From a checkpoint of a small transformer trained on Wikipedia.
Training: a variant of Adam for these matrices, 150M tokens, 10340 steps.
Each number is 50 + 12 x the weight over its row's rms, rounded and kept within 0 to 99. Layers, rows and columns count from 0. The size before them is the row's rms in percent of the matrix's.

# layer 4 MLP up, 512x192, rms 0.0639, rows 291-363, columns 96-191
098:49 35 55 50 56 36 56 24 60 56 67 33 59 60 76 37 44 25 48 59 52 44 75 37 45 39 66 49 52 71 44 39 55 74 31 79 47 38 48 63 39 49 53 42 34 53 31 51 49 46 44 48 65 43 42 39 43 51 58 48 42 45 42 37 47 59 56 46 54 50 67 27 47 56 59 48 40 44 62 61 48 55 43 48 57 58 48 38 26 55 57 49 61 25 69 47
102:44 41 16 26 62 52 47 68 60 46 36 66 36 35 61 67 47 55 66 51 40 83 62 60 70 58 45 51 31 56 62 53 71 43 45 34 45 61 48 35 67 71 56 53 43 47 42 50 45 51 63 56 65 49 44 52 53 50 45 48 38 27 52 51 60 65 26 44 60 45 63 35 74 62 63 60 54 65 73 45 40 50 50 47 67 69 59 39 34 25 57 36 35 48 52 52
104:69 70 64 45 57 56 31 45 43 42 54 49 47 35 24 41 43 61 62 57 51 43 61 32 57 50 51 38 56 51 58 87 53 20 72 45 37 56 43 51 32 51 62 37 61 71 41 62 61 63 44 33 40 48 24 59 59 43 48 37 41 56 58 37 59 40 37 51 61 50 52 57 32 57 43 32 40 54 55 50 44 55 61 65 56 56 39 39 43 45 68 60 33 57 52 60
100:45 52 53 49 40 57 48 56 52 45 59 64 42 38 45 60 36 54 66 57 55 21 75 43 44 50 55 56 37 54 62 41 33 47 24 53 52 56 50 79 32 46 36 53 51 58 41 55 41 42 44 66 54 44 76 55 58 46 38 19 48 44 65 55 44 38 67 77 49 49 45 50 58 63 67 55 32 33 55 55 57 72 48 62 63 61 50 49 41 35 46 55 72 59 64 52
093:40 54 35 35 55 45 25 59 60 44 45 74 43 69 30 40 27 60 27 52 62 62 49 45 50 39 33 64 41 56 43 50 54 54 52 31 49 65 29 46 63 24 43 76 42 37 43 54 36 43 66 41 29 73 33 52 50 57 50 40 54 47 74 67 55 55 54 71 54 54 70 39 66 53 55 45 49 57 51 46 44 45 42 42 37 35 48 38 45 52 66 28 48 50 60 48
100:42 54 53 27 43 41 50 56 80 41 69 43 42 53 29 38 67 69 51 48 59 63 43 43 42 81 58 63 64 67 52 31 64 38 49 55 74 58 58 45 56 70 43 49 35 68 55 65 59 37 44 53 69 75 43 75 55 32 44 30 49 29 47 45 53 45 51 44 82 36 40 44 53 53 54 46 37 48 27 60 67 35 45 45 48 48 58 78 55 66 53 79 46 62 60 44
099:52 53 49 33 56 38 42 44 31 44 72 55 42 31 61 54 58 59 44 62 47 88 47 71 52 57 24 26 75 76 68 49 33 63 42 41 58 61 60 56 57 38 63 67 57 43 58 41 67 52 54 59 54 73 44 54 47 36 43 49 57 30 62 63 39 52 65 44 53 49 53 69 60 46 53 48 41 60 40 56 37 63 48 38 52 27 48 28 52 55 69 53 70 44 54 48
102:51 50 36 46 56 53 63 37 57 58 40 76 51 62 45 45 29 61 45 71 40 53 42 45 56 51 30 59 51 56 77 71 71 24 48 61 45 31 39 47 41 35 53 50 66 54 70 36 52 57 39 52 48 33 48 52 49 65 55 67 47 45 38 44 31 43 67 34 60 51 35 64 60 54 37 31 41 42 21 57 44 62 50 63 31 62 43 48 28 45 37 75 34 46 63 66
100:46 37 58 36 44 66 73 25 59 54 36 30 59 47 66 47 59 54 44 56 16 22 69 60 32 66 23 35 56 49 54 73 33 59 53 51 43 54 52 58 58 47 60 35 53 54 42 51 47 43 64 59 50 53 29 40 54 40 45 58 53 58 50 38 48 53 31 58 71 42 55 51 59 34 73 58 49 34 44 32 45 56 59 42 54 55 76 70 56 58 51 47 53 55 29 35
099:50 52 73 58 65 42 38 59 60 51 54 44 54 37 39 52 58 35 50 44 80 46 57 34 71 37 44 43 46 39 31 26 55 51 53 58 33 49 27 38 47 68 44 70 67 52 30 64 50 53 38 47 62 51 51 33 54 53 42 33 43 65 46 36 42 41 37 53 62 56 47 50 41 45 59 47 82 42 57 48 40 55 45 45 56 50 59 60 70 53 60 50 43 32 26 62
104:55 35 47 47 60 41 55 41 66 56 57 62 49 47 38 71 45 45 43 42 44 56 55 67 55 45 66 65 52 63 49 43 22 63 55 59 38 75 58 54 40 52 65 30 54 40 44 55 53 39 71 54 36 52 39 53 54 48 50 57 65 51 66 52 68 58 51 48 65 44 28 50 58 49 65 73 50 35 65 53 53 26 52 54 60 42 55 84 27 56 44 69 55 53 55 57
102:55 45 39 34 61 52 55 60 53 45 60 59 51 49 52 52 49 44 44 50 48 45 29 60 50 43 49 60 41 60 50 51 69 76 58 41 80 73 46 28 59 41 52 46 43 56 45 53 63 63 70 37 56 55 44 54 50 39 63 53 45 52 51 64 55 47 39 44 51 41 57 50 44 49 39 12 54 44 62 57 46 52 51 59 54 51 80 38 28 74 57 74 61 61 45 60
100:47 39 20 50 37 55 52 48 57 67 47 64 41 37 55 28 37 48 45 27 45 44 53 40 61 31 37 73 70 40 13 46 52 34 35 25 41 42 53 37 70 52 44 46 56 55 56 71 65 60 46 58 43 46 47 42 45 33 45 55 41 47 59 79 43 42 35 38 34 56 31 63 58 55 56 55 66 38 71 46 35 67 55 46 74 35 64 58 56 49 47 40 46 55 66 57
102:53 67 29 38 60 63 61 63 58 44 32 37 55 71 23 44 40 61 58 59 38 47 58 42 36 36 37 26 59 66 61 57 56 47 42 58 53 58 35 74 49 65 40 52 44 63 58 62 62 56 62 33 71 27 45 48 68 32 49 55 40 40 58 55 41 52 40 71 33 45 53 45 54 52 55 50 47 62 46 57 48 69 47 39 53 49 55 41 48 37 34 50 41 81 68 39
105:62 44 51 42 42 46 54 59 53 48 36 69 23 58 42 37 45 58 80 66 26 58 45 57 60 43 42 62 40 62 52 43 41 72 46 39 56 46 63 53 59 60 41 55 53 51 36 31 52 50 64 51 54 64 56 51 37 30 55 69 44 25 73 32 57 40 51 63 42 49 42 51 44 34 69 55 22 45 33 45 53 55 30 26 42 37 63 61 43 50 65 52 51 63 74 76
099:37 58 53 71 43 44 36 52 53 41 54 52 53 46 33 53 55 80 87 35 40 48 45 56 44 82 55 55 74 47 54 35 44 39 53 66 60 45 38 71 40 48 67 53 54 71 33 48 52 47 46 56 66 51 43 56 52 46 49 58 48 41 46 34 51 54 63 53 67 69 40 28 27 60 41 64 53 61 51 51 48 65 32 51 47 62 56 43 52 46 53 53 44 48 29 46
098:40 36 53 44 33 58 57 40 56 55 44 45 51 43 47 25 59 51 71 34 46 36 39 63 59 68 55 45 36 72 27 58 47 55 31 77 67 35 63 41 55 61 76 75 55 56 58 39 27 36 50 48 58 44 52 68 48 61 50 51 36 39 31 41 41 63 55 44 64 41 43 55 56 47 65 74 36 58 28 47 43 28 51 30 57 59 41 53 59 56 34 36 46 25 46 40
098:45 40 48 48 35 56 52 45 58 58 56 30 33 40 32 41 47 27 51 57 77 46 55 60 45 46 33 61 50 45 61 54 52 58 34 42 50 60 35 40 48 71 38 44 40 43 28 41 63 47 54 66 54 60 58 42 63 40 43 49 25 50 56 57 62 67 40 53 51 46 39 51 62 66 46 54 64 36 58 33 69 55 58 28 44 51 60 45 51 53 61 51 68 37 53 61
103:44 59 60 34 56 73 50 54 52 31 60 52 36 50 49 54 53 67 29 46 45 47 61 56 39 53 67 48 60 46 41 53 47 38 34 28 53 37 36 44 44 54 52 51 48 35 51 57 37 18 52 55 34 58 56 39 68 58 72 64 39 54 62 65 51 43 46 45 52 69 61 56 54 49 53 50 45 76 62 75 31 48 60 85 72 50 63 52 51 73 47 41 64 74 41 36
097:42 64 55 45 33 69 61 34 19 53 68 34 45 29 42 46 51 46 48 43 40 37 52 53 53 51 56 68 50 45 38 32 55 62 68 56 45 41 67 43 26 34 54 56 64 35 44 58 64 42 66 34 35 40 47 60 52 36 59 62 50 43 67 51 50 65 31 50 53 67 57 30 54 60 53 65 29 60 64 51 49 31 42 56 42 60 58 34 41 77 37 51 69 59 53 54
104:41 56 42 31 37 27 78 42 47 56 47 63 75 39 51 42 51 40 64 43 63 55 51 32 47 55 58 40 60 53 29 50 44 48 46 54 79 51 53 63 65 63 47 54 72 64 69 53 67 69 58 27 74 61 52 57 66 44 63 60 53 34 61 68 47 63 29 37 70 54 53 47 64 67 60 64 24 65 54 54 68 57 58 35 56 53 41 33 56 65 58 68 58 61 49 41
100:51 53 52 64 46 36 68 42 48 64 41 34 64 22 65 66 51 39 58 66 29 54 49 47 45 52 53 37 42 59 74 62 51 47 39 62 67 40 56 43 44 54 50 66 65 44 36 63 54 56 64 44 54 68 50 53 58 50 41 45 46 58 61 36 57 60 43 46 66 35 37 42 63 62 56 51 67 48 56 45 53 67 57 33 53 60 70 29 63 65 33 55 47 58 40 56
108:48 68 37 64 45 62 34 58 30 52 48 44 50 41 33 38 39 57 59 50 52 32 44 42 49 44 47 45 50 28 52 48 57 26 57 43 32 37 67 50 35 52 61 55 55 66 56 63 52 63 50 56 43 58 63 55 64 45 49 33 63 66 29 49 47 68 41 56 64 71 55 47 71 55 58 61 49 49 57 60 20 51 53 71 58 61 58 62 44 41 56 64 44 59 68 26
108:47 57 45 61 49 33 43 49 51 64 36 38 54 58 65 30 50 58 50 71 61 27 61 38 42 38 47 41 56 45 65 55 46 35 55 43 36 34 41 58 17 55 57 57 36 50 56 34 44 47 39 62 58 33 64 39 42 41 62 52 65 57 56 47 48 65 50 62 69 57 47 69 45 67 64 48 41 44 72 10 35 46 65 59 56 60 51 52 56 41 54 61 54 42 55 46
106:49 53 69 63 21 47 18 50 49 46 64 66 40 62 45 53 54 43 68 30 41 54 52 43 41 38 55 69 55 56 82 57 32 26 59 62 61 68 51 55 46 42 58 52 65 57 67 56 20 38 42 49 37 47 43 51 61 46 43 62 59 55 49 56 40 49 49 43 60 58 44 59 52 41 35 73 62 33 64 58 52 51 71 49 29 41 62 58 56 40 64 54 59 33 64 59
103:70 55 45 22 38 50 69 56 48 47 49 72 67 39 51 35 32 42 38 64 50 53 48 50 57 29 36 41 66 66 29 31 56 47 47 47 48 50 44 29 71 58 41 47 42 30 43 57 45 52 72 59 42 58 63 52 55 54 42 41 54 48 25 46 41 52 55 53 66 49 52 55 54 54 45 58 62 68 28 57 42 59 51 41 48 55 77 53 33 42 49 46 43 55 65 44
101:31 71 54 44 58 45 47 52 49 52 54 66 53 34 48 66 44 44 33 47 42 52 51 34 48 70 44 83 26 50 33 35 58 45 64 42 42 32 55 45 33 46 64 54 58 33 44 49 59 49 63 71 50 49 68 41 22 52 56 47 39 37 59 69 46 49 47 38 61 41 50 59 43 61 55 38 50 52 62 23 65 53 69 68 43 54 72 40 45 61 42 44 39 55 39 72
101:38 56 51 48 35 44 60 64 36 52 46 44 54 37 50 46 26 46 57 40 58 50 45 77 43 34 55 66 49 65 73 48 60 32 40 44 56 50 48 50 72 40 58 48 37 70 68 62 43 56 65 50 70 46 49 49 52 57 43 67 37 67 61 62 43 47 47 72 52 57 50 62 35 49 41 32 45 59 29 50 58 63 44 44 30 48 42 55 53 64 56 52 26 66 66 32
103:62 30 43 52 47 44 49 48 53 63 52 61 39 37 61 54 51 61 55 52 28 64 38 49 60 70 47 32 44 49 44 45 53 66 48 57 66 52 47 52 65 55 49 53 46 35 40 58 51 67 61 58 41 44 61 69 64 35 52 51 46 39 46 56 48 42 48 60 58 38 47 34 54 36 50 55 56 22 47 19 36 39 55 53 62 43 56 35 39 39 43 75 46 62 55 39
095:49 60 59 34 33 27 36 60 35 56 44 47 57 48 57 46 49 56 36 67 25 65 36 67 33 61 56 31 41 59 63 31 53 64 53 64 39 56 54 45 43 55 48 23 43 40 59 44 62 43 63 36 61 41 56 37 47 60 59 53 47 50 47 48 29 62 56 50 28 24 51 47 48 46 47 50 62 39 47 45 61 31 35 55 45 50 41 36 50 56 68 56 45 43 57 53
104:54 31 62 33 60 34 45 48 43 65 64 36 50 62 30 63 60 61 67 63 55 46 44 58 48 72 56 66 59 48 48 58 48 28 63 49 58 43 30 55 40 61 54 62 62 28 42 50 18 50 66 58 40 76 53 38 48 58 60 66 54 51 56 43 57 65 54 43 72 51 51 71 47 66 42 73 68 40 56 57 71 28 57 32 71 32 42 57 50 55 55 76 41 47 59 68
096:35 60 53 33 34 45 44 54 55 36 30 52 50 58 34 41 65 62 32 46 52 39 55 37 60 66 65 42 55 41 51 75 43 56 55 50 43 72 53 56 43 50 54 53 59 51 39 63 48 47 40 55 67 52 35 61 42 40 57 34 55 54 71 51 41 50 55 47 50 63 49 38 59 49 70 45 56 52 41 46 62 64 28 53 65 44 52 39 52 41 56 49 60 42 45 45
097:42 51 48 71 49 35 51 40 40 56 69 35 45 54 58 43 40 69 55 56 57 54 70 63 36 39 56 69 38 53 32 53 48 35 42 41 35 43 57 33 42 51 45 28 55 45 58 67 64 42 64 41 38 45 62 44 54 52 45 44 51 54 34 31 65 58 57 44 40 59 55 38 55 42 57 74 45 35 44 44 52 42 48 59 32 27 61 56 72 56 50 51 36 25 19 62
100:37 52 28 71 42 72 60 59 44 55 42 85 57 64 28 61 45 29 38 56 47 38 57 47 39 33 51 52 61 51 53 35 34 45 50 50 24 45 57 50 69 58 45 23 32 60 50 61 56 60 57 51 62 59 36 41 27 53 38 54 69 74 30 55 58 52 67 43 41 50 56 61 51 46 42 38 69 41 59 42 48 34 52 41 31 69 41 48 51 53 42 61 48 51 66 50
104:58 22 50 49 50 46 41 46 37 67 37 50 43 48 51 51 49 40 39 62 45 51 47 44 60 57 64 25 41 43 58 69 57 52 46 63 35 51 49 63 49 47 40 51 46 43 50 54 39 58 47 48 39 66 65 39 48 40 52 52 41 46 52 50 72 65 39 43 53 51 57 41 42 61 45 75 35 53 46 34 45 47 56 44 34 40 48 39 61 31 37 55 49 57 47 43
102:58 57 66 75 44 42 37 34 49 51 51 47 50 63 43 32 51 48 39 45 44 46 64 70 54 59 63 60 58 45 49 31 50 25 59 38 28 49 45 53 45 40 80 39 57 44 52 55 57 55 60 80 33 61 54 53 59 65 63 53 55 27 42 67 43 57 60 33 71 53 28 36 48 51 34 49 46 42 76 42 56 39 75 60 43 52 59 61 36 50 68 73 46 52 46 42
092:29 65 41 70 58 55 67 61 49 51 58 80 44 52 56 49 47 51 29 47 46 44 40 45 38 62 26 35 73 39 76 56 66 41 40 42 31 55 38 39 36 58 57 24 61 50 62 70 71 47 60 47 43 64 38 60 36 33 24 75 63 34 67 33 61 19 40 27 71 35 63 54 62 63 61 50 51 54 49 61 53 62 55 64 59 64 33 63 42 39 37 65 57 42 73 57
099:61 58 17 52 53 62 51 50 58 50 36 35 47 35 48 72 78 43 64 73 47 45 76 45 63 54 41 58 47 53 57 61 51 36 63 44 48 39 30 26 41 31 50 50 54 35 59 39 60 56 56 58 55 55 48 47 55 42 46 55 45 42 34 51 41 39 41 56 52 47 46 52 31 58 55 52 07 57 48 69 44 55 49 38 43 42 59 56 75 36 60 44 66 61 62 60
097:61 45 24 65 39 55 37 41 49 52 61 47 57 63 52 41 44 45 54 33 55 65 76 48 58 59 48 53 45 44 52 52 55 50 45 55 47 45 62 74 39 44 53 47 37 77 38 45 60 65 55 65 22 39 67 54 44 61 36 40 41 58 53 49 55 55 60 43 45 47 48 33 61 48 40 36 50 43 42 42 49 40 61 70 74 57 39 70 69 51 43 61 52 59 64 68
104:61 49 61 42 40 53 53 43 64 51 58 45 45 50 68 50 49 51 47 50 48 43 57 28 44 40 53 74 39 61 46 33 62 43 29 20 57 68 16 53 47 39 35 50 33 50 46 39 49 58 42 73 60 63 70 51 38 64 64 64 42 65 52 65 43 51 53 74 33 30 42 51 51 69 56 57 50 49 68 35 49 55 57 56 54 23 57 66 34 64 53 46 53 41 74 70
106:48 61 49 64 39 40 54 32 45 40 49 52 52 54 46 52 45 55 39 46 50 69 53 37 50 61 26 56 43 64 36 58 47 68 48 29 41 31 59 36 54 57 51 44 57 56 62 41 70 52 51 50 76 52 54 46 31 56 62 60 48 69 24 53 33 52 48 39 70 51 42 60 48 50 45 47 56 31 54 36 44 62 38 52 43 38 74 68 46 46 54 51 50 61 35 45
094:51 58 53 69 48 45 63 61 59 48 43 59 43 49 60 44 57 40 58 56 65 45 40 51 69 43 56 43 47 54 56 51 67 48 37 40 69 49 17 14 49 63 43 45 33 37 42 80 44 48 41 40 61 47 70 48 59 45 66 33 47 44 77 61 60 41 45 54 61 40 39 39 54 51 45 44 51 43 26 49 63 57 66 60 39 43 35 64 50 50 34 39 33 53 62 54
100:84 68 54 54 56 39 39 42 53 63 45 46 64 44 42 62 36 59 18 51 53 45 57 30 53 37 26 60 44 33 52 44 41 31 61 69 32 29 37 66 23 43 71 46 58 59 45 68 65 46 31 60 50 34 33 58 55 38 48 42 38 61 46 41 60 54 54 60 53 41 67 64 59 63 56 29 60 46 72 36 54 58 43 51 66 41 40 38 53 59 48 59 59 41 65 24
097:57 57 35 53 55 50 50 39 42 49 40 36 51 23 76 35 51 42 49 51 58 46 45 48 28 49 59 43 53 67 38 39 48 43 44 54 50 47 62 54 39 39 31 40 42 40 54 30 50 26 40 69 53 63 59 48 47 64 49 54 50 62 43 53 50 40 63 46 67 42 34 52 33 36 59 64 69 57 53 49 56 39 58 43 57 69 32 70 63 51 23 33 76 65 58 54
099:45 64 63 62 50 58 51 62 53 50 22 52 52 54 49 71 56 61 22 27 50 45 22 41 40 39 44 43 62 38 43 71 21 60 59 53 45 57 48 43 51 57 49 52 68 57 65 49 61 56 56 58 48 57 30 67 55 39 58 44 25 57 39 36 42 43 47 58 63 43 29 73 45 44 38 25 59 40 47 43 59 54 40 41 54 43 34 47 53 55 63 53 65 53 76 59
096:57 52 52 55 57 40 58 42 47 62 34 49 49 62 50 37 47 32 59 16 54 46 50 54 57 45 60 26 73 51 49 59 69 36 49 52 52 54 55 43 58 42 53 69 45 66 62 47 55 47 65 42 37 65 15 59 39 52 40 63 35 73 69 32 45 45 66 41 55 48 70 39 38 44 69 60 56 61 71 50 64 52 54 23 42 38 50 45 73 64 65 64 52 61 49 36
095:61 22 68 72 42 42 46 59 54 68 45 54 64 45 43 61 52 20 40 73 65 52 68 53 61 48 62 82 59 33 63 61 28 54 53 40 57 42 36 64 39 49 48 54 63 42 57 64 44 57 46 52 41 52 61 48 29 40 25 20 54 34 68 54 65 49 41 53 59 34 44 59 38 65 41 51 59 46 55 56 67 34 61 59 61 40 38 62 55 49 50 64 48 54 82 52
098:60 51 46 54 47 39 38 44 32 52 49 59 56 46 63 59 59 39 69 77 77 35 56 45 47 33 71 52 33 40 38 39 47 48 53 50 44 52 69 62 50 42 68 41 53 49 59 34 44 49 48 55 59 34 51 51 63 35 34 52 61 56 52 43 37 55 57 41 49 54 40 60 38 47 27 44 61 71 56 56 49 42 55 54 48 48 39 44 43 50 30 35 52 22 39 43
099:35 61 26 40 53 54 27 52 72 39 40 57 68 53 73 36 64 58 35 45 32 58 46 56 54 54 59 44 48 63 45 53 64 46 29 66 46 55 39 64 51 58 44 46 59 33 50 44 47 48 49 52 38 57 40 47 66 55 57 42 49 41 61 38 38 41 58 37 42 48 44 88 46 43 51 37 47 58 62 54 92 46 53 53 67 48 38 54 29 36 68 57 32 54 70 51
099:56 33 70 60 71 53 58 45 40 46 53 54 61 54 64 39 68 30 44 43 56 57 47 46 54 57 64 38 50 61 51 62 42 57 59 66 51 50 56 35 57 67 52 52 55 72 28 44 62 46 41 36 44 68 57 50 37 27 67 46 34 49 64 27 60 47 57 32 46 33 35 53 51 54 60 49 25 54 61 44 54 61 44 63 57 59 40 47 60 51 43 51 27 83 47 52
097:45 44 62 40 46 59 41 43 48 28 44 41 49 50 71 53 76 76 47 57 62 57 34 60 38 34 41 67 45 71 50 72 33 64 53 30 53 32 45 64 36 41 42 66 68 33 45 34 48 47 56 51 38 55 36 48 61 53 68 39 68 36 33 38 38 48 62 56 57 49 40 59 64 68 49 30 49 75 50 73 57 69 57 48 52 30 59 79 67 48 60 37 62 45 53 34
091:64 55 60 54 54 64 73 35 47 47 48 40 56 61 54 17 45 52 59 58 44 58 44 58 33 60 45 40 60 42 51 44 39 43 41 49 49 63 50 60 77 68 57 47 62 63 26 48 65 34 45 43 50 44 54 41 38 41 63 31 63 39 36 44 43 26 35 51 42 29 36 59 44 38 42 39 38 41 56 58 45 61 42 59 41 46 48 36 56 52 45 55 39 55 43 63
100:29 30 45 44 52 60 64 53 47 54 47 50 35 43 57 65 41 48 54 61 35 53 47 40 46 58 37 45 30 39 40 50 72 63 63 63 22 51 36 55 56 50 50 60 61 40 67 52 71 50 83 33 41 55 55 54 47 29 50 68 39 62 39 44 58 51 45 25 58 42 52 47 54 28 58 60 43 57 38 45 45 34 58 62 52 64 39 41 35 47 29 27 30 59 38 60
103:66 36 19 55 34 43 50 67 62 46 60 60 49 65 61 52 47 51 37 39 54 61 45 38 42 67 58 50 51 75 45 40 49 60 64 42 59 61 56 56 59 36 56 45 46 48 44 25 41 45 57 46 48 29 65 53 72 47 77 42 42 51 74 61 58 46 72 49 60 69 45 43 38 60 49 49 43 54 67 43 56 44 46 56 54 41 61 33 43 56 82 50 41 64 41 64
100:37 40 57 50 32 51 58 45 37 51 50 71 56 32 49 45 55 49 55 44 39 71 38 68 43 54 62 55 55 48 42 50 48 43 60 49 57 47 65 76 48 61 25 59 33 33 39 57 52 39 48 67 53 47 40 44 70 58 54 56 47 40 66 35 22 50 43 43 49 50 51 61 62 64 60 33 73 32 44 44 65 42 43 42 53 33 64 66 50 36 46 62 53 52 59 42
097:41 52 69 59 50 55 39 57 54 48 66 46 50 63 56 57 55 36 54 41 47 43 45 48 66 40 20 51 58 52 26 44 81 48 49 36 59 50 49 46 45 37 63 46 40 54 69 40 72 40 59 45 45 58 43 40 67 72 71 68 28 51 42 60 46 77 50 66 19 56 41 41 44 44 63 43 49 57 47 60 44 42 36 50 50 55 69 51 48 72 53 55 55 45 55 64
099:59 39 47 49 81 62 68 46 56 41 44 46 55 48 46 66 25 60 50 64 29 65 54 72 42 50 39 68 39 53 31 46 45 47 46 61 52 52 49 56 39 33 44 67 29 32 41 61 43 60 75 55 38 34 53 29 53 48 57 73 50 23 48 72 46 67 55 59 58 48 61 45 56 54 47 48 29 73 64 56 53 50 55 43 58 33 51 52 19 64 60 49 39 37 38 62
101:60 81 70 51 63 55 42 36 58 65 41 47 53 40 78 25 43 44 34 55 34 48 54 39 61 29 58 56 36 70 57 49 37 49 54 64 46 61 55 58 49 41 66 48 45 70 37 45 30 53 55 53 32 52 66 35 51 48 76 61 83 51 34 49 44 41 46 64 23 64 55 50 60 52 46 50 47 60 53 60 52 54 53 45 41 51 55 24 46 57 71 42 66 42 55 40
094:53 36 62 51 77 41 52 40 39 47 36 39 43 64 69 46 56 33 39 45 41 51 56 51 38 31 55 46 47 49 46 35 32 60 59 53 38 48 65 68 19 51 53 58 67 50 38 53 62 43 44 30 64 56 33 27 66 40 58 57 41 44 75 48 57 37 41 44 29 54 51 42 43 30 70 68 54 51 52 38 40 57 47 30 55 43 43 40 53 40 50 53 59 53 56 33
100:46 31 43 62 53 53 48 24 41 56 32 48 57 62 36 55 48 36 40 47 57 30 48 29 32 46 48 48 42 62 64 39 71 35 29 27 46 53 55 55 48 82 54 54 50 43 85 58 38 61 64 51 59 51 47 50 53 65 52 76 48 56 37 37 74 49 59 44 45 50 55 59 35 65 64 74 68 67 55 33 59 32 64 55 27 56 41 56 45 56 52 63 29 56 47 37
092:44 39 57 60 48 50 38 38 59 37 33 54 54 41 62 64 50 51 33 43 47 31 35 45 70 15 27 47 46 40 55 32 50 48 53 44 65 37 61 73 51 28 54 52 50 41 30 44 68 55 45 87 57 57 52 49 68 59 63 39 58 60 58 29 36 46 43 30 35 66 45 23 65 67 58 55 51 54 27 59 40 67 34 42 53 48 36 58 42 50 63 67 53 55 56 60
103:32 46 37 35 54 57 65 69 49 54 48 19 42 50 48 49 44 67 40 48 67 47 41 46 79 54 48 38 66 54 46 55 45 50 63 54 38 24 42 59 72 61 30 48 47 45 31 70 35 69 40 57 60 52 48 53 47 42 44 42 34 73 66 37 54 35 56 28 69 59 56 38 27 53 18 38 83 38 49 49 45 52 53 42 68 44 63 45 58 42 59 29 50 51 37 55
101:59 62 27 52 66 49 83 59 39 45 61 35 78 59 46 50 35 36 42 49 32 40 67 78 58 51 39 50 55 56 65 42 55 51 46 24 53 46 52 50 56 48 48 64 56 48 37 46 58 60 61 47 67 45 58 39 45 63 66 46 52 53 61 48 59 42 54 43 62 40 59 53 46 58 64 37 46 39 42 58 37 52 54 62 51 47 49 46 59 51 49 68 48 49 44 39
107:32 47 41 21 38 52 47 66 47 67 21 63 60 39 43 55 52 52 65 37 65 62 42 60 38 38 40 45 45 48 51 61 71 61 53 37 44 58 45 34 40 64 47 44 48 37 69 69 41 62 50 47 27 56 45 58 44 43 48 58 60 61 67 89 40 44 50 63 53 49 69 45 51 48 53 43 53 43 50 54 42 55 61 49 48 60 64 40 45 55 39 26 55 40 42 52
099:53 58 40 60 66 48 35 44 60 63 39 45 60 57 63 74 36 32 34 52 39 52 28 59 56 52 55 54 50 45 40 59 55 49 84 35 50 59 33 38 77 53 44 41 44 35 61 26 36 45 45 47 51 39 57 50 56 26 64 46 39 51 48 45 36 43 50 60 61 30 40 64 40 59 46 27 60 42 49 46 79 57 43 80 50 42 79 49 63 54 56 43 36 41 63 63
100:46 51 56 38 36 50 50 51 50 40 54 34 43 35 44 52 52 34 72 57 54 70 41 42 45 31 50 54 40 61 51 64 64 57 45 45 58 43 38 44 47 59 37 71 21 51 54 58 41 65 43 46 55 88 37 39 41 50 36 67 58 49 39 31 47 56 36 49 43 30 45 59 68 68 63 50 26 51 69 66 47 58 40 59 56 64 48 41 46 53 57 40 49 45 45 31
102:47 66 35 44 40 42 52 61 42 54 34 51 57 51 41 49 44 29 68 34 39 49 65 36 56 45 48 44 37 45 27 58 32 46 63 20 29 42 67 55 65 35 59 60 52 79 66 53 56 48 57 49 37 75 56 59 51 48 33 30 54 47 46 36 54 28 45 37 48 61 54 61 68 64 54 67 39 47 67 55 47 48 55 53 54 31 52 47 55 50 54 57 47 62 44 45
102:70 46 42 50 55 58 64 47 23 49 59 51 57 57 63 34 55 42 37 47 62 40 19 44 44 67 74 43 57 39 50 50 46 54 41 42 66 44 43 68 51 40 39 53 49 55 57 52 54 63 28 58 50 38 36 40 29 50 60 55 54 64 69 44 58 31 58 21 59 60 57 47 67 48 33 30 49 55 43 53 55 77 69 60 48 54 34 29 36 56 61 47 56 42 55 55
099:42 26 49 31 55 53 70 53 49 46 55 47 61 62 42 55 47 54 63 46 50 59 47 47 53 21 56 39 64 51 71 51 38 69 66 52 59 44 62 60 35 25 46 55 61 37 47 40 49 52 42 28 54 53 39 41 52 61 51 71 57 42 36 52 64 44 64 52 46 63 35 37 54 44 40 56 49 51 41 60 44 62 54 43 73 22 57 64 40 25 43 70 34 59 50 44
100:31 52 47 55 67 62 28 68 52 60 48 61 53 68 26 50 58 27 56 38 53 55 60 38 61 62 52 54 64 40 48 63 61 33 54 41 36 54 43 52 63 46 58 43 62 73 45 67 62 56 54 39 61 57 31 44 22 43 36 51 53 49 44 39 64 53 43 39 55 50 69 75 38 69 69 66 61 42 66 54 70 52 37 50 44 64 41 43 64 56 48 51 42 54 55 52
096:44 56 42 56 34 39 45 71 39 62 38 56 58 53 41 45 64 44 72 27 61 56 54 46 45 49 64 18 54 32 34 61 44 48 53 44 50 34 75 34 50 58 63 48 53 49 59 69 63 52 46 61 42 57 48 43 49 46 52 27 50 62 57 53 65 40 53 46 55 53 52 51 40 38 39 39 57 46 49 51 59 73 55 67 51 41 56 18 42 55 10 89 62 75 58 60
096:52 61 36 40 11 51 78 57 66 45 38 74 62 44 47 42 67 46 37 62 68 43 34 53 45 50 63 49 31 46 62 38 57 59 53 57 63 52 53 63 42 43 66 48 59 29 56 75 46 50 46 43 35 58 36 48 41 50 38 41 52 43 57 53 44 58 63 49 64 55 44 35 54 55 61 44 56 64 49 48 58 31 57 43 52 50 36 58 39 48 68 63 54 47 70 53
101:44 39 53 45 35 75 47 40 36 37 52 27 44 56 56 59 58 42 63 46 24 62 35 55 61 46 32 49 56 49 48 45 47 48 53 56 45 57 50 52 51 53 56 57 40 35 35 41 44 43 40 52 45 50 89 38 52 52 52 40 57 49 32 23 41 42 45 56 38 39 50 41 62 61 58 35 32 43 53 59 66 49 47 59 41 49 58 16 57 77 60 58 75 43 53 45